Weights of a small GPT-style language model, trained from scratch on English Wikipedia: 13 layers, local attention windows.
Each number is 200 + 30 x the weight over the matrix's rms, rounded and kept within 0 to 999. Layers, rows and columns count from 0.

# layer 9 MLP gate, 512x192, rms 0.165, rows 417-441, columns 96-191
196,253,169,276,185,184,233,183,163,220,197,169,186,144,215,187,228,178,217,136,232,162,186,235,190,190,175,207,177,154,188,220,235,169,286,228,154,188,216,149,209,217,185,162,183,202,231,294,177,250,167,184,202,180,228,253,183,159,268,185,181,181,176,166,189,220,195,234,211,152,170,242,175,124,125,198,186,214,203,210,220,172,181,198,223,224,180,204,220,216,177,212,192,208,199,152
189,227,238,209,223,179,227,137,183,184,188,198,206,198,138,225,223,224,195,229,194,196,161,155,202,219,212,150,203,171,196,250,298,232,198,198,238,232,171,187,176,189,194,145,183,157,180,179,197,214,188,161,248,164,196,219,196,196,184,169,164,202,137,215,209,138,198,175,180,220,210,190,219,185,200,233,189,185,249,302,93,217,238,166,251,227,171,250,171,215,273,206,153,209,171,177
189,221,180,166,222,209,203,228,183,197,232,147,155,208,188,174,175,213,228,211,179,164,148,204,249,223,165,205,256,217,183,166,204,217,222,206,231,190,189,221,193,225,251,188,202,267,160,266,198,230,217,195,228,185,216,192,208,209,189,128,193,186,129,210,219,222,222,212,232,256,217,200,231,125,187,189,201,161,194,235,216,170,189,240,242,211,246,212,223,250,210,184,227,203,238,222
161,225,171,238,234,165,192,166,211,203,205,208,190,260,219,136,219,213,209,181,214,196,231,157,165,220,160,210,163,220,158,223,239,214,145,153,170,198,194,204,193,184,190,266,162,190,203,110,171,217,178,183,218,167,217,165,225,152,190,207,190,174,160,200,201,179,231,177,195,138,182,219,190,206,146,172,200,221,176,221,211,279,271,152,220,250,216,225,186,213,224,245,216,198,184,177
226,192,244,194,175,188,198,181,188,221,216,222,214,187,198,222,190,233,234,185,230,199,193,255,179,209,189,149,177,236,182,202,248,179,209,169,194,168,209,260,193,181,231,225,172,135,241,187,215,189,178,149,244,170,210,252,206,204,226,196,191,202,212,237,241,227,182,252,219,221,234,195,189,171,219,177,193,180,220,184,169,194,143,217,185,156,172,180,207,184,248,196,163,160,225,201
182,231,218,135,196,209,248,228,212,169,189,230,205,174,215,249,183,153,165,240,222,278,184,226,187,149,273,143,180,230,147,252,148,157,160,208,208,198,182,175,217,202,191,162,203,207,172,170,193,165,250,224,162,199,207,216,140,233,164,193,216,181,200,198,216,233,178,269,211,156,173,188,242,219,198,243,209,193,176,179,196,207,127,166,219,210,248,213,183,227,240,212,220,189,227,238
202,200,217,207,177,219,206,206,209,210,237,262,224,178,164,214,176,177,186,166,142,253,206,230,188,222,235,194,223,178,178,181,204,196,119,209,197,191,207,141,170,205,191,155,207,221,188,236,184,187,162,143,187,196,229,216,172,191,201,180,162,208,220,161,225,205,236,174,200,214,226,129,172,212,155,187,114,271,186,201,205,202,177,165,188,244,157,162,166,184,194,204,194,144,216,211
162,157,194,189,215,199,165,228,203,240,195,221,184,238,210,183,155,165,203,219,223,221,202,219,196,148,226,239,224,151,181,213,228,216,189,219,195,217,192,220,238,199,171,167,158,179,189,220,248,201,172,212,197,117,173,183,177,171,200,220,196,172,208,205,234,219,212,184,233,219,192,170,179,202,198,155,184,188,247,189,141,211,209,197,246,236,203,231,209,188,220,205,213,179,165,203
204,249,175,212,194,167,160,186,189,192,206,190,188,226,194,207,242,170,215,195,199,162,231,179,168,216,178,173,190,245,192,218,229,263,216,176,243,229,197,171,209,200,139,175,230,208,218,186,233,197,175,220,223,194,222,182,182,174,200,140,198,150,195,171,198,158,157,191,202,192,238,227,187,170,191,170,286,212,221,196,205,171,162,186,191,145,181,210,213,193,211,184,197,194,211,166
239,237,202,166,198,184,203,193,189,208,198,219,160,230,216,160,174,216,229,128,236,146,171,148,208,177,198,176,196,222,194,177,180,196,185,227,178,173,167,212,218,206,206,194,203,237,175,201,165,183,155,183,200,183,169,255,245,190,235,140,218,204,145,226,205,158,204,192,185,189,213,192,245,182,198,226,196,191,253,204,190,139,247,190,238,171,166,217,216,218,248,177,237,165,182,242
190,201,211,232,181,198,100,141,184,180,189,160,180,188,170,227,183,151,221,249,213,209,231,159,200,198,229,188,140,178,201,165,203,242,202,168,210,229,207,186,191,220,193,178,188,222,189,213,199,224,200,145,189,167,137,172,235,243,176,219,206,190,183,207,221,199,205,191,187,205,190,238,214,213,209,156,210,140,214,190,204,233,175,174,224,139,269,196,195,263,211,230,253,141,250,233
214,184,251,160,209,200,143,210,180,218,187,230,243,197,248,196,227,215,204,186,164,191,192,200,273,164,156,247,229,125,181,160,209,191,134,187,184,198,227,210,182,171,175,219,144,202,230,141,223,209,114,226,230,207,142,234,207,173,209,172,130,158,193,209,225,225,242,205,171,222,209,161,186,208,231,200,184,191,190,121,216,152,218,254,212,207,152,155,163,188,173,201,178,175,201,227
214,257,200,190,173,255,157,208,233,199,208,206,193,169,226,213,173,234,184,238,250,137,170,207,178,201,219,179,174,194,216,152,241,207,204,197,158,185,190,183,205,216,261,178,213,213,168,175,235,167,167,253,194,156,180,170,202,203,234,207,227,133,175,212,191,221,205,215,209,218,230,160,162,169,202,162,164,240,232,183,187,239,240,242,170,176,251,218,147,182,134,160,230,164,238,202
264,180,199,178,206,196,192,239,176,214,199,206,192,188,155,248,189,210,239,201,211,202,173,227,106,172,163,152,249,225,207,244,188,201,190,167,190,143,170,186,209,211,144,164,241,198,239,243,207,194,157,211,205,228,192,167,203,182,244,215,182,180,266,157,209,152,185,203,206,156,168,213,218,178,224,197,192,226,267,197,169,295,141,187,247,258,201,122,170,204,221,177,159,250,238,219
191,185,218,185,231,222,204,200,204,224,193,240,226,168,204,219,115,234,211,194,222,225,180,243,204,207,203,223,182,165,199,169,216,171,134,140,159,191,268,193,273,191,214,185,217,216,258,194,250,199,167,146,196,164,187,172,244,218,183,210,163,219,216,223,177,190,197,211,183,258,247,168,234,186,201,219,169,253,229,220,193,144,194,159,226,230,229,225,179,229,224,180,171,215,214,198
162,248,207,214,209,163,184,197,190,159,209,167,188,163,189,243,220,195,189,208,237,201,167,181,193,198,196,172,257,197,223,176,162,147,195,228,231,212,223,225,199,171,222,212,205,221,204,187,182,212,190,200,213,183,214,183,187,167,241,201,229,205,206,251,204,232,195,224,182,209,166,216,185,219,202,257,229,195,183,226,183,197,213,198,111,190,213,205,218,220,160,167,199,187,236,200
185,205,219,141,234,215,199,198,110,203,191,277,221,160,242,170,188,218,225,146,190,198,219,164,241,228,169,202,185,207,265,187,246,230,219,202,284,199,236,232,210,181,171,201,201,199,154,227,162,218,230,214,188,242,172,199,158,201,233,182,290,168,170,191,211,200,214,177,155,239,170,206,221,210,227,153,284,231,181,237,171,175,224,175,230,201,188,224,136,167,191,233,284,304,193,204
245,193,203,237,145,216,187,235,111,198,241,142,176,163,194,205,260,255,204,272,147,208,215,205,157,207,232,219,206,245,247,216,159,159,200,171,203,245,254,220,170,148,173,195,226,159,219,285,246,239,209,222,205,218,209,270,175,203,241,187,220,207,270,183,222,102,225,221,204,133,158,195,174,201,178,190,240,196,212,170,182,153,169,221,169,164,193,235,226,234,213,191,263,220,171,216
203,230,228,157,210,232,174,152,220,215,195,250,210,233,206,258,235,217,168,204,201,254,216,184,223,188,156,208,208,169,193,184,249,177,250,180,155,215,219,196,224,214,181,242,153,215,238,224,201,222,229,222,193,267,222,232,203,228,221,214,214,197,165,141,234,162,231,206,174,149,146,226,143,232,92,191,246,237,268,175,201,154,217,221,138,179,201,174,258,207,225,208,246,202,210,198
218,282,192,186,210,186,214,187,241,202,187,207,233,169,254,186,194,191,208,173,232,163,193,218,162,277,198,212,154,185,185,172,199,222,239,159,178,213,227,231,226,230,220,244,203,153,242,193,140,179,194,254,182,153,201,204,236,236,190,221,122,183,228,101,175,163,233,244,171,211,174,154,194,252,271,216,261,216,212,184,191,241,193,192,165,210,232,230,208,147,188,223,271,205,157,222
188,239,180,205,157,231,192,211,153,213,187,178,219,196,281,225,177,154,193,217,147,195,194,241,239,220,209,286,228,160,150,244,185,203,215,148,214,189,221,174,167,153,230,199,238,231,241,229,174,184,187,234,147,202,180,191,211,212,267,243,183,153,221,207,174,245,260,183,163,211,195,203,185,225,204,179,198,211,179,170,240,155,231,159,189,168,184,175,196,228,223,191,191,142,203,240
204,189,203,201,196,200,197,208,199,205,198,200,200,194,208,200,198,196,203,209,192,199,202,198,202,194,202,195,202,201,199,202,194,199,193,193,199,207,193,209,204,203,197,197,200,199,210,207,195,205,201,203,202,206,207,208,196,196,197,188,202,199,202,203,194,209,200,201,203,205,205,201,192,203,202,200,207,195,208,194,194,199,205,204,204,200,202,192,203,197,200,195,193,202,207,197
224,193,200,189,230,178,180,214,178,155,225,226,239,212,190,191,229,178,243,215,185,158,187,198,155,231,260,192,172,236,213,202,179,164,177,184,171,162,212,193,188,175,201,218,252,181,198,91,242,154,210,249,216,230,176,176,182,237,178,193,221,174,274,133,175,182,152,178,237,178,164,237,162,202,219,191,211,160,163,184,192,213,218,226,231,229,163,178,249,251,155,157,228,212,214,163
209,215,186,236,228,194,195,157,146,230,156,202,257,171,205,193,181,218,147,185,170,210,199,192,193,200,253,221,164,208,233,206,218,230,180,206,225,234,204,220,192,145,195,250,125,252,219,204,196,212,204,261,175,214,202,226,219,242,146,133,221,168,168,161,167,196,189,194,162,223,77,163,224,148,235,179,210,222,205,201,243,248,153,195,157,233,193,223,194,213,203,163,238,225,199,169
204,234,229,237,186,204,199,189,216,200,237,197,188,185,246,232,230,224,211,193,184,208,189,170,162,197,193,195,181,239,224,225,183,161,214,177,194,171,164,230,220,205,198,155,247,201,225,167,195,191,214,198,216,215,221,224,232,182,159,177,190,236,180,246,172,198,232,224,179,203,171,185,193,194,197,163,174,215,233,217,192,209,148,189,212,227,209,211,202,185,213,208,148,226,182,191
# layer 9 MLP up, 512x192, rms 0.18, rows 417-440, columns 96-191
253,187,200,223,181,199,212,196,160,173,198,171,155,189,177,209,177,202,213,196,152,259,176,214,167,199,278,167,254,166,205,123,174,247,186,184,184,187,207,202,221,210,195,202,194,189,168,214,252,230,182,193,200,212,193,197,233,170,226,230,251,176,185,182,174,143,237,222,216,175,207,228,150,241,177,152,206,247,167,244,171,226,210,224,196,183,208,196,203,237,152,161,250,190,185,227
218,196,205,161,194,243,195,210,152,190,174,186,171,153,106,256,184,225,236,206,196,180,191,220,201,178,190,127,195,202,188,172,209,203,267,276,213,254,208,237,191,123,183,212,204,196,225,206,199,247,204,234,164,271,189,225,146,182,169,227,252,194,157,208,164,206,210,176,183,184,207,167,193,190,181,189,160,168,220,211,137,139,210,180,286,225,230,217,216,212,204,189,143,157,126,202
223,226,216,225,199,245,213,119,255,181,172,186,205,214,232,196,145,161,193,155,176,208,161,215,213,262,151,244,249,175,208,175,192,199,219,179,203,205,206,206,233,251,198,159,201,238,205,207,227,207,240,178,229,199,191,249,192,172,186,260,170,174,174,181,176,236,152,187,242,110,207,169,180,214,273,239,189,224,209,191,208,175,210,230,185,183,263,182,223,201,207,204,198,202,212,177
169,189,248,189,244,169,234,187,222,239,190,209,237,221,205,168,194,202,230,176,253,198,237,163,154,256,159,189,168,199,217,219,266,155,141,220,157,195,232,232,204,200,188,209,171,149,149,146,245,207,186,185,216,193,220,213,185,223,210,226,171,225,223,164,233,190,197,200,219,164,185,227,242,262,152,189,151,176,206,224,187,204,183,175,235,238,182,253,209,199,231,214,225,224,175,193
222,211,173,196,240,228,167,199,199,258,243,190,215,138,178,211,245,234,174,245,224,220,194,234,230,243,168,268,222,241,218,187,260,246,218,160,157,176,254,262,188,192,188,192,186,206,206,211,245,157,185,224,223,205,171,191,221,204,222,216,192,169,175,180,174,217,187,173,218,245,135,186,200,235,234,191,183,199,198,241,247,158,190,196,206,173,166,190,149,195,197,268,179,210,214,205
194,211,204,216,192,217,173,160,199,222,170,187,186,188,200,184,169,173,219,268,190,205,242,186,239,136,221,186,199,182,221,205,176,178,137,165,187,228,246,228,202,176,235,146,203,225,176,200,190,190,151,193,183,250,255,220,234,184,194,197,220,149,211,208,190,218,172,169,207,250,210,192,239,137,230,245,193,229,261,246,137,200,143,238,211,164,170,203,246,284,214,208,206,103,194,201
142,196,276,200,200,190,259,161,175,187,193,237,215,165,233,186,194,209,216,269,179,175,194,143,235,191,217,220,195,242,263,170,204,113,208,240,197,228,214,223,129,217,207,164,192,276,162,255,212,192,218,204,269,187,173,211,223,176,232,216,236,145,258,142,228,206,174,197,197,185,216,161,163,234,195,190,195,249,182,194,132,175,161,174,199,193,171,186,298,185,236,178,237,203,276,245
202,174,231,168,234,211,200,186,189,200,190,163,210,203,155,228,188,158,171,165,187,199,206,168,160,173,175,211,209,168,197,247,193,218,203,137,215,205,170,225,247,207,220,245,175,190,219,162,227,211,188,162,238,194,176,241,203,190,203,248,196,222,197,217,157,183,189,223,205,194,212,202,234,141,207,188,170,196,187,212,211,177,220,191,137,219,216,222,190,211,200,188,175,228,140,202
253,147,197,189,223,210,169,197,201,183,192,249,161,209,171,184,216,246,261,188,164,236,208,206,200,216,219,151,174,164,180,208,177,204,233,142,205,159,205,231,249,211,221,189,248,223,223,180,224,221,150,215,223,146,174,199,217,209,188,254,181,150,267,214,198,194,200,155,190,265,230,220,210,206,211,232,245,204,213,148,214,238,162,172,182,230,251,185,186,187,164,128,175,186,192,233
236,221,191,194,194,205,167,216,247,201,199,158,177,205,170,186,253,177,193,188,197,198,201,228,218,189,166,150,194,214,175,167,221,186,206,199,203,155,157,175,232,178,209,136,197,212,221,181,208,190,215,200,199,159,212,219,233,203,235,191,253,169,197,185,197,178,207,192,132,199,191,183,142,197,199,163,194,171,199,196,169,206,203,226,192,185,116,211,238,172,223,191,228,177,172,189
184,218,210,170,173,203,212,148,220,208,185,185,205,197,224,179,180,217,207,164,185,191,159,213,198,187,191,219,205,203,160,207,221,217,182,168,168,198,207,188,229,174,173,203,240,232,199,242,177,212,193,208,227,210,225,226,230,167,230,171,198,189,221,222,207,191,169,252,250,271,232,180,185,185,202,215,191,203,176,219,228,230,271,232,248,243,198,196,169,197,170,226,242,213,216,200
221,162,192,183,189,231,186,163,211,198,185,207,179,213,189,210,222,196,201,152,203,218,162,210,146,190,186,166,217,208,242,211,165,182,236,191,212,184,231,202,206,235,203,241,227,137,202,222,252,239,218,208,203,227,236,166,263,191,200,168,196,162,238,221,142,197,196,208,227,199,193,183,168,234,161,161,218,234,208,186,248,264,241,151,173,244,183,249,208,177,161,140,223,182,214,168
196,196,165,156,135,197,210,174,172,224,206,171,196,138,193,246,200,189,201,260,226,167,193,204,203,189,241,197,174,217,152,207,190,209,198,232,177,178,163,150,248,207,199,198,148,197,181,219,214,155,226,233,199,238,187,154,186,268,215,208,251,167,163,199,222,193,192,251,227,241,209,196,228,222,181,199,247,234,219,251,193,210,206,223,200,220,203,239,207,207,229,143,226,249,122,166
248,169,144,258,215,152,139,210,239,213,269,210,260,216,178,193,162,171,197,194,182,189,241,223,194,216,189,145,241,192,202,191,161,202,222,191,212,210,147,175,197,262,128,189,222,240,191,240,189,187,202,182,141,232,204,211,188,191,191,200,229,176,204,213,276,201,189,216,213,170,184,241,141,145,218,187,233,204,238,213,232,227,221,220,177,162,146,162,170,193,205,169,207,212,192,186
157,165,169,246,199,223,176,189,172,212,218,260,215,239,244,217,155,220,177,189,229,153,211,221,174,189,209,263,175,257,160,210,193,169,244,268,139,202,182,168,164,187,263,212,204,177,216,185,207,212,146,211,220,169,193,207,224,160,240,179,187,239,192,113,186,230,220,205,183,200,170,197,208,165,187,214,233,182,197,198,209,243,153,193,236,229,169,196,188,254,196,138,177,159,155,133
247,225,185,241,190,182,247,214,184,285,225,231,210,225,206,179,204,185,242,212,190,201,229,195,208,223,197,220,184,214,178,170,176,261,224,259,186,167,157,229,271,202,164,169,183,195,197,175,162,160,245,168,163,215,188,254,223,227,261,213,208,214,169,222,217,156,212,180,241,186,211,188,170,224,222,158,244,254,213,194,201,208,185,180,171,171,209,224,252,187,210,199,228,208,196,216
206,228,186,165,199,182,186,194,208,229,183,217,197,160,271,197,205,191,157,190,199,262,211,252,170,180,179,172,140,198,196,198,187,159,245,182,176,215,175,141,246,231,213,199,185,222,190,139,172,191,158,207,191,201,138,210,197,232,159,169,196,180,185,264,193,157,207,158,206,164,188,195,207,173,269,220,229,202,142,205,182,181,180,171,162,192,183,155,177,168,193,151,191,187,141,168
162,211,222,192,215,206,187,172,194,227,159,272,208,163,251,189,198,156,175,167,218,185,215,198,276,186,221,207,150,206,211,216,216,161,193,201,221,220,200,218,256,273,215,219,145,200,202,186,216,183,236,186,212,135,177,223,225,150,186,170,214,218,125,278,184,263,187,168,171,233,181,216,187,183,201,207,222,204,256,206,229,198,205,213,229,245,233,239,158,225,192,171,172,168,218,209
168,172,270,231,193,167,187,226,186,168,221,157,217,203,169,172,180,199,223,187,213,206,269,250,211,279,275,105,169,181,151,157,224,191,211,225,219,199,229,203,232,209,205,174,169,227,278,179,224,169,206,204,176,168,249,192,223,212,214,201,175,199,139,170,228,202,192,241,178,224,172,168,168,249,219,168,173,217,159,254,249,192,218,189,261,218,224,142,128,173,173,206,196,175,172,181
267,291,221,247,186,140,227,216,217,197,232,150,231,238,170,226,212,172,183,224,251,193,210,223,144,256,211,231,163,251,229,191,223,181,184,194,182,219,245,236,170,216,288,184,183,201,227,185,170,255,203,236,218,161,141,225,197,221,175,218,150,186,226,168,193,224,240,235,164,186,196,149,201,203,221,268,217,202,193,209,216,159,161,265,182,164,273,201,154,135,228,195,277,210,185,217
236,166,157,203,199,170,215,204,219,184,183,189,186,164,183,195,229,145,256,202,237,164,239,178,183,170,170,157,195,205,217,145,212,197,220,231,180,202,156,200,226,184,177,224,171,182,187,209,212,184,212,168,168,229,202,185,180,213,201,170,225,191,203,241,241,195,236,206,179,207,195,220,198,191,168,197,173,244,203,176,277,221,198,233,207,176,225,228,222,164,217,189,185,197,222,223
205,187,204,201,198,206,196,205,198,202,211,201,196,201,203,200,199,191,206,204,198,205,204,198,201,190,200,197,196,199,198,204,193,200,192,196,194,203,198,212,200,200,199,198,203,205,210,205,198,207,196,203,198,204,210,210,199,195,200,185,201,199,198,206,198,206,197,199,200,203,196,196,196,204,197,196,201,198,206,190,196,195,206,207,208,200,205,202,203,200,202,201,195,198,209,198
138,199,225,250,131,191,150,199,234,227,233,177,164,264,209,143,228,154,178,217,192,226,194,209,224,223,145,196,169,184,190,217,217,203,220,204,206,235,114,197,163,224,167,225,190,202,225,241,159,215,228,189,171,153,244,216,166,185,226,188,158,237,163,255,172,183,227,160,160,186,239,155,185,191,224,210,237,219,230,160,219,211,179,198,175,242,154,197,213,102,262,146,227,197,200,209
182,224,210,226,196,163,178,157,179,218,161,202,215,209,186,204,165,183,227,187,143,184,203,232,166,231,173,223,157,232,229,188,230,166,194,240,223,254,214,242,227,145,207,212,200,214,166,188,199,201,226,236,203,203,196,209,195,215,147,160,191,133,193,187,193,183,217,196,131,208,142,196,197,211,214,184,214,228,189,196,265,214,152,212,202,186,181,207,197,216,190,193,205,227,210,194
# layer 9 MLP down (transposed), 512x192, rms 0.0593, rows 417-440, columns 96-191
202,186,201,166,182,197,155,187,196,148,254,215,165,207,183,262,222,157,184,144,227,189,156,189,189,166,213,206,208,215,261,191,251,180,170,221,131,232,181,231,245,162,202,215,227,240,211,150,182,206,160,211,238,180,204,198,235,168,201,257,144,211,179,170,187,197,261,195,151,195,260,224,188,191,176,182,163,213,241,158,182,192,197,176,214,268,226,237,212,214,207,213,239,229,241,165
220,185,187,237,206,206,213,221,207,241,236,274,215,215,180,187,244,200,180,206,218,203,193,215,268,161,165,152,207,164,182,203,243,197,167,157,198,157,200,201,161,170,212,213,177,226,203,213,144,276,200,185,141,153,202,194,244,201,162,164,204,235,133,226,202,153,227,168,213,199,236,186,230,227,231,195,221,243,246,193,230,174,174,192,249,166,189,168,196,168,230,213,241,210,187,241
188,213,230,185,146,191,247,149,139,208,197,149,179,161,203,230,155,123,241,209,263,109,165,216,241,256,194,189,231,256,204,157,184,162,149,228,203,249,192,161,160,213,146,175,217,177,213,171,174,212,212,148,201,201,190,227,217,183,212,215,189,229,222,191,167,242,161,165,205,201,134,179,229,192,183,225,168,171,260,257,146,161,223,224,175,176,183,182,266,185,231,214,233,190,210,197
239,206,231,210,207,208,175,185,243,221,224,200,189,176,157,192,181,248,270,200,209,251,228,167,189,235,205,221,222,218,197,234,145,230,182,182,273,214,179,228,173,218,237,227,197,130,162,174,174,157,216,161,218,173,201,218,237,233,123,183,225,216,216,240,202,228,192,184,196,198,250,208,154,180,178,226,225,232,225,174,222,206,226,219,134,169,200,195,161,215,226,207,234,149,228,154
190,198,137,159,193,297,211,210,186,209,160,217,221,238,188,200,190,174,249,185,138,196,218,179,172,236,264,207,151,226,148,185,198,218,265,184,177,190,198,149,216,179,177,203,163,205,189,203,169,154,196,221,234,154,194,136,194,159,160,204,138,182,200,178,165,223,173,176,167,217,135,185,211,205,222,180,206,236,213,172,139,163,203,212,233,218,167,194,179,154,195,245,198,203,194,183
175,199,205,147,213,229,205,215,187,186,183,198,165,160,195,209,249,252,177,142,209,194,170,203,154,229,266,267,110,178,242,185,261,232,177,242,223,167,155,225,208,141,160,183,203,184,172,213,180,154,155,212,181,199,195,181,176,123,218,186,211,208,182,178,192,193,176,211,212,188,179,237,279,212,216,200,200,169,173,199,224,197,181,189,204,232,220,173,214,217,242,243,198,164,203,170
206,218,225,211,171,224,212,224,186,237,174,217,190,184,212,163,241,214,183,208,197,206,195,219,243,196,156,223,198,208,182,188,224,177,224,209,243,182,181,223,172,225,138,209,242,219,195,222,226,220,218,171,254,211,186,267,157,249,181,212,230,213,199,201,244,180,173,186,256,239,218,227,128,278,255,202,224,191,189,210,174,217,254,239,219,240,241,203,242,214,193,156,184,238,201,176
193,225,178,240,202,237,295,219,201,187,217,155,205,238,212,215,202,202,236,198,216,222,239,192,180,187,229,264,163,227,188,211,242,195,172,193,203,178,166,202,214,213,185,166,173,228,186,207,244,197,127,230,218,153,189,242,203,164,222,154,207,234,192,149,169,168,229,226,213,195,187,189,216,201,161,206,153,236,250,217,191,233,133,199,198,156,165,181,195,203,200,193,165,160,164,195
209,192,174,203,187,199,202,223,208,233,225,181,184,245,226,162,190,221,198,172,166,202,199,174,175,216,186,224,207,235,265,172,140,222,216,226,222,180,217,205,201,219,109,191,170,220,200,209,172,259,214,201,187,220,224,214,151,215,226,207,218,253,176,213,166,164,158,218,193,224,213,212,186,204,221,192,227,194,186,151,188,202,178,150,265,170,161,179,229,210,161,184,215,246,240,188
216,188,170,203,205,226,183,176,213,128,249,205,194,220,193,233,228,221,213,211,186,191,194,155,170,176,188,213,224,239,196,145,197,202,201,179,168,226,217,196,217,230,238,240,138,226,178,218,188,191,209,202,227,277,166,208,203,188,183,195,196,260,226,240,256,176,186,178,206,169,257,213,156,228,219,153,157,196,216,204,180,209,197,224,207,245,235,184,197,197,176,180,184,158,233,208
232,200,235,210,206,194,222,199,150,215,189,211,228,139,206,185,187,194,209,239,193,196,239,188,193,209,220,182,207,208,175,176,178,220,161,225,181,185,204,190,199,195,206,196,214,195,187,185,186,259,184,187,213,216,193,175,201,210,157,254,160,211,183,167,186,224,209,199,171,235,174,237,220,233,241,162,211,226,181,217,235,174,185,154,222,159,183,227,157,189,244,195,179,193,171,235
219,168,191,168,259,191,218,140,225,172,189,217,170,192,237,205,180,132,151,229,216,240,190,189,185,252,196,175,237,182,221,189,182,205,161,189,221,203,171,233,210,187,228,181,179,202,180,212,182,155,219,143,214,202,182,175,198,148,179,198,207,224,209,204,213,206,173,193,220,194,218,267,261,186,221,205,229,206,205,250,142,225,192,210,214,198,175,176,156,185,197,240,233,238,192,206
190,212,171,240,201,187,178,200,149,209,219,162,187,186,173,188,182,263,186,167,235,244,216,187,213,207,217,190,161,173,190,245,229,213,229,137,158,185,187,213,185,208,197,230,189,143,147,227,157,212,173,151,244,208,196,200,244,154,163,159,159,188,185,234,165,217,189,241,240,185,143,211,190,156,214,242,202,216,235,123,146,246,222,221,177,184,198,166,154,235,154,219,184,144,228,200
193,223,253,223,213,211,255,175,203,197,210,212,197,180,223,237,211,199,168,214,216,122,210,176,235,135,196,148,258,201,221,173,175,208,180,242,220,221,246,218,206,203,144,194,162,200,160,244,190,243,147,186,138,217,218,197,188,159,225,205,193,185,177,218,237,219,189,247,206,206,267,226,174,227,172,187,195,178,151,139,199,181,212,206,153,198,193,154,139,189,203,205,246,205,226,219
208,228,219,192,172,192,203,157,228,174,168,166,209,219,225,237,171,180,158,183,210,187,210,166,218,214,206,220,219,245,163,132,182,243,206,158,280,172,168,200,229,257,214,186,171,157,199,176,193,211,181,250,220,231,180,242,139,174,171,229,211,229,205,181,156,194,181,257,186,203,253,240,149,163,201,217,181,206,183,239,158,166,259,187,174,209,187,277,182,232,192,158,180,231,195,221
199,176,174,242,216,207,194,158,140,225,167,141,205,228,181,153,258,205,231,210,164,172,191,202,167,261,201,139,132,177,185,247,173,171,174,175,197,226,220,166,185,174,189,178,219,218,205,196,165,230,180,233,213,234,279,204,220,189,175,200,191,164,155,226,188,229,246,258,181,207,159,196,193,220,233,232,220,186,196,224,207,209,220,226,164,213,196,202,181,227,180,213,168,217,187,249
206,181,165,219,163,232,151,152,156,186,205,166,227,230,254,204,179,198,186,216,217,208,141,247,166,176,211,175,176,177,175,212,193,117,187,167,114,205,215,219,193,173,216,258,202,199,210,223,247,127,135,189,235,160,151,171,205,159,185,165,210,178,157,214,196,240,214,205,208,153,180,242,197,170,208,198,206,205,255,159,205,187,239,219,161,179,199,255,204,178,193,171,143,205,191,115
187,168,254,237,255,214,143,178,161,232,167,165,197,183,201,248,208,161,186,120,162,253,199,221,146,232,204,267,190,215,189,174,198,223,272,196,203,132,208,171,157,221,221,221,190,217,201,172,176,135,223,229,217,186,139,247,233,226,188,238,184,187,192,237,184,223,217,188,210,234,210,230,142,231,158,190,163,143,228,174,229,226,220,214,211,151,294,227,190,178,181,186,180,229,204,211
216,158,168,240,190,195,194,200,149,208,227,240,186,198,71,230,191,181,257,217,166,235,213,150,191,208,241,186,198,208,194,168,202,216,181,203,216,202,211,188,208,198,243,216,242,224,163,202,166,244,175,216,173,218,132,169,242,219,153,182,185,229,239,194,188,179,177,215,158,187,240,175,251,178,192,201,184,204,207,135,183,303,203,186,216,217,151,180,182,182,229,252,162,191,187,169
278,226,166,236,150,224,223,192,289,220,191,177,241,178,173,242,184,193,232,206,222,160,203,170,269,226,266,250,216,211,246,227,251,252,203,158,167,179,169,223,208,224,258,189,179,204,236,218,181,215,151,194,256,206,207,186,234,194,213,200,148,176,224,188,191,176,193,229,160,204,191,222,222,247,194,150,238,299,230,132,246,233,185,207,190,209,196,207,225,226,234,168,214,205,227,257
199,204,235,220,188,205,238,237,177,184,168,146,161,210,132,211,186,176,217,222,145,195,172,206,222,186,272,144,226,183,228,237,212,191,223,175,231,209,204,226,211,219,167,208,209,207,192,173,185,164,257,197,186,202,190,159,241,188,190,220,165,198,162,254,172,205,194,205,198,220,222,254,180,233,190,180,175,171,202,170,228,217,209,190,197,198,163,205,202,199,218,225,188,162,201,171
198,197,192,199,200,194,197,204,200,204,201,200,194,196,205,210,200,196,190,203,187,200,204,201,195,197,198,199,202,203,198,205,196,196,205,199,205,205,201,197,202,198,195,198,207,203,202,203,204,198,204,200,209,212,196,194,197,193,201,201,202,199,205,198,192,204,195,197,193,204,199,203,204,201,199,196,209,195,206,192,199,209,198,197,201,204,200,203,202,200,196,200,205,199,197,210
177,208,172,178,184,237,227,173,200,208,195,192,202,200,208,224,183,206,153,152,229,184,174,230,123,201,138,188,188,195,193,231,181,216,226,207,168,206,183,181,157,153,232,180,143,145,206,177,147,178,197,249,191,162,213,253,152,202,143,271,244,199,220,255,261,217,222,254,232,178,189,184,189,181,153,270,265,114,231,192,249,173,175,236,142,194,168,216,210,158,241,247,226,222,219,190
263,194,204,203,186,225,238,179,146,203,175,147,197,237,226,233,148,214,201,175,189,199,185,148,169,148,160,208,236,237,188,239,201,247,193,203,205,182,181,251,225,195,199,236,177,238,194,215,232,170,222,208,246,173,191,184,178,126,162,186,176,183,124,173,148,207,227,168,215,139,192,206,227,278,224,167,176,159,231,177,227,181,113,171,217,204,142,168,182,191,188,219,214,219,187,178